Weights of a small transformer language model.
Size: 15 layers, 2 heads of 64, vocabulary 567, 5.63M parameters.
Architecture: no biases in attention or MLP, exclusive self-attention, hashed n-gram embeddings, an embedding shortcut, skips across layers.
Each number is 128 + 32 x the weight over the matrix's rms, rounded and kept within 0 to 255. Layers, rows and columns count from 0.

# layer 4 MLP down (transposed), 640x128, rms 0.165, rows 188-200, columns 0-127
[[165 112 166 168  62 198 151  84 128 138 102 109 144 125 140  90 109 146 128 126 148 140 143 134  84  96 121  69 185 139 166  96 138 175 126 118 140 167 114 119 116 111  71 144  99 136 168 102 103  93 142 163 129 122 177 166 108 137 130 127 142  79 157 166 143 140  85 135  73 179 167 192 139 154 139 142  96 175 123 148 144 163 103  26 148 172 113 103 110 127 119 166 138 153 159 144 119 129 142 104 130  94 236 115 163 158 133 147 105 132 169 142 108 108 129 145 106 137 125  80  82 124 172 119 158  89 110 169]
 [152 101 105 158 165 131 158 130 123 102  94  18 125 110 126 114 167 158 159 139 126 161 111 128 156 105  79  57  75 106 144  97 166 169 150 150 154 135 111 162 159 198 176 150 146 115 178 116 132 124 100  91 113  98 107 127 147 119 155 101 130 118 158 103 106 185  72 199  84 114 158 171 124 142 128 127 116  95 127 144 137 133 123 127 153 136 135 121  98 111 150  75  61 116 124  91 136 139 157 122 151 151 119  84 188 148 139 104 207 141 123 115 129 162  46  81 200 100 191 111 172 104 132 133 163 113 178 139]
 [121 130 204  92  97  91 109 174 142 138 158 148 114 105 147 121 130 102 175  91 101 126 136 119 136 108 182 150 101 134 120 104 128 164  98  80 127 155 162 117  82  92 147 159 127 123 147  88 128 124 129 138 122 183 174 123 132 133 144 170 153 124 138 128 171 118 125 119 124 160 159 107 180 160 114 172 131 130 162 121 134 114 135 123 139 109 123 122 148 128  83 109 117 178  89 118  81 155 128 112 121 134 126 186 174 160 122 120 101  89 177 139 117 163 139  89 131 156  75 112 105 191 127 144 157 129  98 171]
 [143 166 214 123 142 136  94 118 152 114 127 102 155 137  70 110  96 123 142 162 153  84 116 120 106 144 173 165 121 150 144 154 163 126  62 149 120 136 154 151 108 140 148 176  81 106 164 160  93 159 134 139 145 169 121 146 132 156 150 110 117 117 143 140 101 164 109 129 109 138 114 142 163 104 106 120 128 137 109 176  62 139 118 110 161  77 100  85 152 138 140 134 130 133 139 168 179 142 125 129 134 103  41 126 162 152 104  61 127 168 168 169  95 134 156 107 142 108  85  89  86 145 118 138 168 129  98 131]
 [210 103 194 163 117 146 104 158 155 122 170 103 126 105  44  91 162 139 164 121 179 116 109  85 125 115 191 130 167 143 133 133 141 158 132  58 100  87 124 110 166 133 147 130 128 134 173 149 134 121 108 122 133  82 143  99 132 147  80 151 127 137 109 164 155 131 158  94 144 140 150 147 157 139 136 178 177 135  79 104 150 108 141 177 128 103  90 135 136 144 162 120 203  58 123 149 161 125 116 189 133 143  90 121  81 159  97 178 109 128 122 187 136  71 146 146 122  93 132 133  98 128 125 138 154 119 166 104]
 [120  96 105 144 113 114 126 105 130 117 156 152 182 135  90 129 128 122 115 185 153  83 107 115 173 106 137 134 122 150  83 131 110 119 139 177 142  93  88 165 130 102 144 123 109  36 109 114 138 124 180 184 162 112  87 148 151 102  71 165  72 168 120 134 135 204 154 126 143 147  86 126 164 166 108 102 139 160 140 152 126  98 184 117 166 132 150 162  86 149 178 144 139 123 182 140 114 117  90 122 118 138 128 158  95  72  87 109 169 167 149 120 147  63 122 107 138 123 186 162 102 108 194 150 127  47 116 148]
 [185 126  85 145 221 153 126 124 111  98 195 125 118 105 121 162 145 145 116 142 174 212 119 154 129  73 126 134 140 115 110 118 111 138 136 116 130  83  52 139  68 134 137 115  74 121 168 139 124 107 111 136 145 128 107 139 124 119 100 162 115 122 144 102 102 179 133 157 113 169  65 132 112 141  95 188 123 145 130  59 134 121 136 150 134 128 164 101  98 149 108 100 166  96 130 105 103  80 173 133  70 135  67 105  59 138 149 159 194 127 143 153 129 136 144 147 153  94 128 168 100 119 140 127 153  79 192  80]
 [130 125 119 117 142  88 126 176 154 121  67  92 159 128 135 123 160 144  98 130 151 130 101 128  85  79 107 110 108 138 160  94 121 158 165  84 100 115 124 189 151  96 130  98 202  96 116 145 148  93 184 120 114  89 175  99 106 100 125 111  89 106  94 110 128 167 186  59 122 139 112 210 190 126 132 126 135 136 153 158  79 112 132 130 109 184 166 135 144  62 124 146 137 140 122 146 132 126 152 187  88 152 177 122 139 119 105 158 130 123 121  53 132 102 205 195 144  68 125 153 146  70 124 155 169 146 166  60]
 [160  93 141  97 175 156 124 148 134 125  98 130 163 105 182 103 106 171 128 172 167 161 137 150 126 145 152 107 134  71  95  79 145 155 106  96 101 114 135 125 205 154 142 129 150  89 171 147 100 112 167 122  92 195 115 129 147 153 186 126 101 130  81 183 103 169 138  97 114 207  96 119 137 126 151  97  98  89 100 148 158  87  73 145 158  92 122 147 140 159 144 169  96 141 117 144  75 138 105 192 141  97 156 151  71 167 184 116 114 170 135 120  96  79 170 168 164 125 119  77  79  77 139 156 155 145  89  85]
 [115 179 164 128  91 133 121 119 155  91 144  75 142 138  86  81 192 117 164 156 121 100 120  67 132 105 149 170 153 109 137 111  56 105  81 139 174 132 100 143 100  86 107 137  96 146 176 108 170  83 130 117  96  98 151 120 132 145 228 119 130 108 128 156 149 125 116 107  71 160 121 121 121 105  71 133 127 159 165 152 106 124  92 112 147 114 120 101 164 142 103 146 104 172 155 124 127  98 118 130 111 105 163  67 188 146  70 132 122 112 127 153 135 168 136 125  93 129 188 105 108  73 125 126 170 129 113 105]
 [107 154 107 135 122 110 162  41 139  76 108 113  94 137  91  68  98 150  58  95 140 151  70  53 128 151 151  73  70 115  61 109  71 229 157  97 166 120  60 154 110 170 181 126 131 142 133 121 112 126 125 136 137 120  84 138  98 138 132 100 105 196  99 154 151 102 175 220 110  96 153 150 179 109 171 158 138  98 161 139 123 113 158 144 159  99 156 134 114 124 193 108 125 113 171  66 113 170 147  74 136 157 100 109 165 132 106 183 102 187 136 131 184 165  95 138  97  57  91 150 107  86  69  93 158  99 169 165]
 [172 121 114  59  34 135 143 119 133 112 146 152 157 113 125 103 171 122 126  87 140 108  95 145 138 118 108 124 128 106 124  93 118 169 156 180 135 114  97 142 125 145 145 159 142  85 131 147 160 117 100 119 157 129 164 123 181 157 161 190 151 105 117 157 155 104 196 126 149 154 162 154 148  96 101 117 126 176 123 102 163 131 143 141 106 109 146 150 148 122 150 167  89  85  82 112 107 161 167 139 119 152 127 129 162 135 125 115 120 136 156 131 131 143 143 145 110 137 132 115 143  94 143 124 141 115 153 129]
 [101 118 152 177 137 178 112 133 139 104 190 132 135 135  90 153  79 139 107 145 174  98 116 109 150 127 158 116  77 147 162 114 123 132 116 189 128  79 106 119  73  90 144 130 104 151 108 123 148 124  63  84  97  80  92  96 151  96 123 102 158 123 101 119 205 146 140 162  75 148 130 115 140 187  85 129 141 108  48 147 160  83 145  93  70 118 129  89 101 117 186 101  91  76 135 140 122 114 174 146  95 178 147  99 134 162  96 127 126 130 158 112 124 148 123 152 127 131 134 137 104 152  95 127 170 124 168 126]]
# layer 4 MLP up, 640x128, rms 0.173, rows 189-200, columns 0-127
[[ 68 137 116 164 132  34 158 109 118 106 156 141 122 129 160 133 225 139 160 113 127 152  60  94 143 136  84  84 156 133  78 132 181 112 109 184 149  98 213 122  66 142 123 111 140 121  64 146 127 168  74  73 129 107  66 112 158 125 141 191  95 176 133 171  98  83  94 160  79 162  91 117 124 136 113 168 158 183 162 157 149 149 121 143  82  94 166 177 104 128 123 182 171 129 136 135 125 151  94 172 126 148  98 126 130 119 152  98 137  92 105  92 180 129 124  62 119  84 169  84 107 129 114 106 143  86 119 113]
 [ 68 101 137 108 147  99 107 113  97 126  99 155 109 106 149 154 161 149 106 163 105 128 175 136 155 153 118 101 107 173 108 145  83 116 143 147 108  67 131 140 102 166  52 121 132 111 109 122 136 107 141 153 157  90  80 125 137 134 113  69 110  97 125 146 112 135 117 133  83 123 141 115  74  97  83  75 136 101 145 108 143  97 119 105  78 149 112  80 130 109 110 183 150 104 127 187 112 110 186  97 143  99 153 192  79  98 121 147 148  92 120 104 125  60 183 119 115 131 118 126 156  92 133 124 135 116 145  86]
 [ 73 113  88 137 134 132 155 181  79 166 134 197 109 118 118  99  66  92 132 146 135 198 137 119 144 168 136 173 101 135 158 122  58 115 160 148 112 144  94 113 135 116 120 109 118 107 103 106 127 102 148 100 143 126  61 116 120 136  48 116 129 152 125  94  79 107 126 140 111 124 162 142  66 128  94  55 155  77 154 142 158 133 144 138  52 155 125 115  84 100  89 142 137 154 133  88 143 105 123 144 119  87 145 146 107 165 152 125 165 124 149 117 159 113 138 107  78  80 156 159 118 106 114 144 132 149 121 163]
 [154 145  82 146 145 140 160 157 114 162 155 145 109  78 158 158 184 103 154  92 161 183 113 151 123 136 130 132 156 136 125 149 137  66 118 122 170 162 120 109 142  92 123 153 120  97 114 110 110 142  85 106 138 202 114  80  84 196 189 136 130 107 168 143 125  84  60 121 147  87 107 157 158 171 124 150 131 144 206 109 147 124  74  83 149  82 109 107 165 154 119 106 133 183 173 165  92 118 129 123  92 121 130 135 151  96 129 107 120 117  63 101 145  91 112 184 182 194 136 111 101 174 122 142  84 119 161 170]
 [123 155 168 154 134 107 163 146  73 147 129 128 143 214 147 183 190  87  86 108 141 185 159 133 175 137  91 118 114 138 148 128 123 150 153 126 154 121 131 127 161 124  85 111 116 166 136  90 136  60 167 134 136 159 181 123 147 183 129 116 133 142 135  80 113 145 140  98 140 128 167 101 142  75  48 129 103 143 157 121 155 107 160 132 141 151 142 161  86 137  46 184  99 168 151 129 156 160 169  93 111  67 160 137  77 142  95 123  89 163 106 113 114 112  92 130 138 128 109 136 137  76 101 119  59 106 111 144]
 [116 112 115 131 132 101 194  87 118 122 133 160 132 153 137 184 154  78 105 118 121 127 145 106 153  90 111 198 143  58 184 196 107 154 104 187 113 122 167 122 167 113  68 115 127 120 153 107 151 102 171 165 173 120 132 164  94 121 154 135 108  74 184 155 101 152 166  79 133 159 119 133  89 152  63 125 130 143 100 142 142 111 121 169 153  99 110 125 161 153 114 124 132 177 127 103 113 102 154 126  68 143 111 166 122 139  84 130 147 109  43 113 125 120 174  89 130  86 129 118 107 172 128 114 157 185 106 138]
 [117 117 114 145 147  81 109 155 116 111 119 127  94 121 151 149 139  99 147 105  91 179  94  83 139 125 130 163 172  54  88 161 159  94 114  83 116  56 136 141 100 103  97 158  96 109 118 121 153 141 127 187 121 112  84 116 126 146 115 129  78 121 124 109 114 124 128  98 129 192 142  62 129 150 161 141  80 160 139  98 120 126 134 145  93 132 136 190 134 125 126 158 140 148 135  95 137 100 210 125 182  69  94 204 207 146 150  52  50 167 101 183  91 166 109 107 123 156 164 120 180 146  93  90 147 110 139  85]
 [161 115 135 118 166 128 213 107  84 139 113 151 112 134 172 171 124 111 166 132 191 154 144 148 144 153 139 174 188 160 180 108 171  94  99 184 115  87 190  84 143 138  86 153  81 113  66 125 169 104 103  94  97 162 140 127 107 154 130 107  83 100 101 145  86 160 166  73  99 121 122 116 131 135 143 140 101 101 148  68 147 160 120 128 116  71 162  87 190 144 113  82 109 144 172 121  99  38 155 144  51 123 150 121 120 133 107 137 155 146 135 117 113 132  87 137 129 173 170 109  90 147 156 106 125  91 116 134]
 [137 185  71 157 125 128 144 165 140 134 123 145 148 149 174 130 102  92 128  66 116 137  87 111 141 129 141 120 141 125  79 117 163 159 157 148  94 168 151 136 124 134 108 149 152 128  40 111 100 101  84 146 113 144 155 121 106 161 123  99  97 181 157  75  94 164  97 122 123 114 170 108 170 172 104 169 119  95 142 132 147 100 187 185 138  98  70 136 112 123 108 157 172 184 152 147  75 165 120  50 206 129  81 130 124 128  97 130 107 103 116 100  94  83  83  88 105 152 113  83 161 172 186 117 160 200 148 147]
 [ 89 169  93 122 136 125 116 182  99 134 179 153 119 146 149 138 161 151 101  48 134 136 106 138 139 197  52  92 134 101  56 132  94 168 120 116 116 108  79 188  99 220  82 131 104 118  77  94 139 133 154 135 134 145 112  73  79  99 169 120  66 147 130 182  85 137 132 161  63 174 146 133  97 125 152  85 177 139 245 164 128 115 180 149  94 142  95 156 153 179 110 107 110 102 141 160  81 159  77 138 118 100 133 123 145  61 161 113  84 131 145 129  63 163 131 112 126  90 192 113 128 142  74  70 121 185  68 152]
 [123 168  97 120 127 113 116 142 127 150 134 139  91  87 136 166 144  94  84  67 136 153 183  78 107 145 131 109 123 104 108 155  80 119 100 159 144 176 115 100 112 114  98 136 121 132 133 109 162  96  83 171 127  64 152 123 128 159 148  68  61 152 149 152 109 165 114 107  46 149 124 124 133 163  84 158 128 125  99  55  84 130 123 121 126 105  86 183 109 128 101 136 130 190 148 157 145 126 112 184 170 136 135 151 166  43 157  96 125  75 115 159  60 162 133 108 110 128 145 164 119  83 147 108 138 158  81  79]
 [150 138 103 142 128 136 155 114 162 132 112 137 142  73 202 126 127 107 120 152 112 199 171 161 135 187 147 109 149  66 123 146 160 111 131  90 138 181 145 165 105 139 124  87 160  75 109 113 199  84 141 195 108 186 121 168 126 137 106 133 130 122 205  67 138 156 113 131 127 164 108 172 157  85 132 135 120 161 129 129  74 128 109 136 141 117 142 167 182 154 114 143 113 118 116 108 169 154 149 108 124 115 113 146 134 163  98 105 114 152  35 129 109  91 147 120 102 135 149 115 170 104 145 112 117 159  91  45]]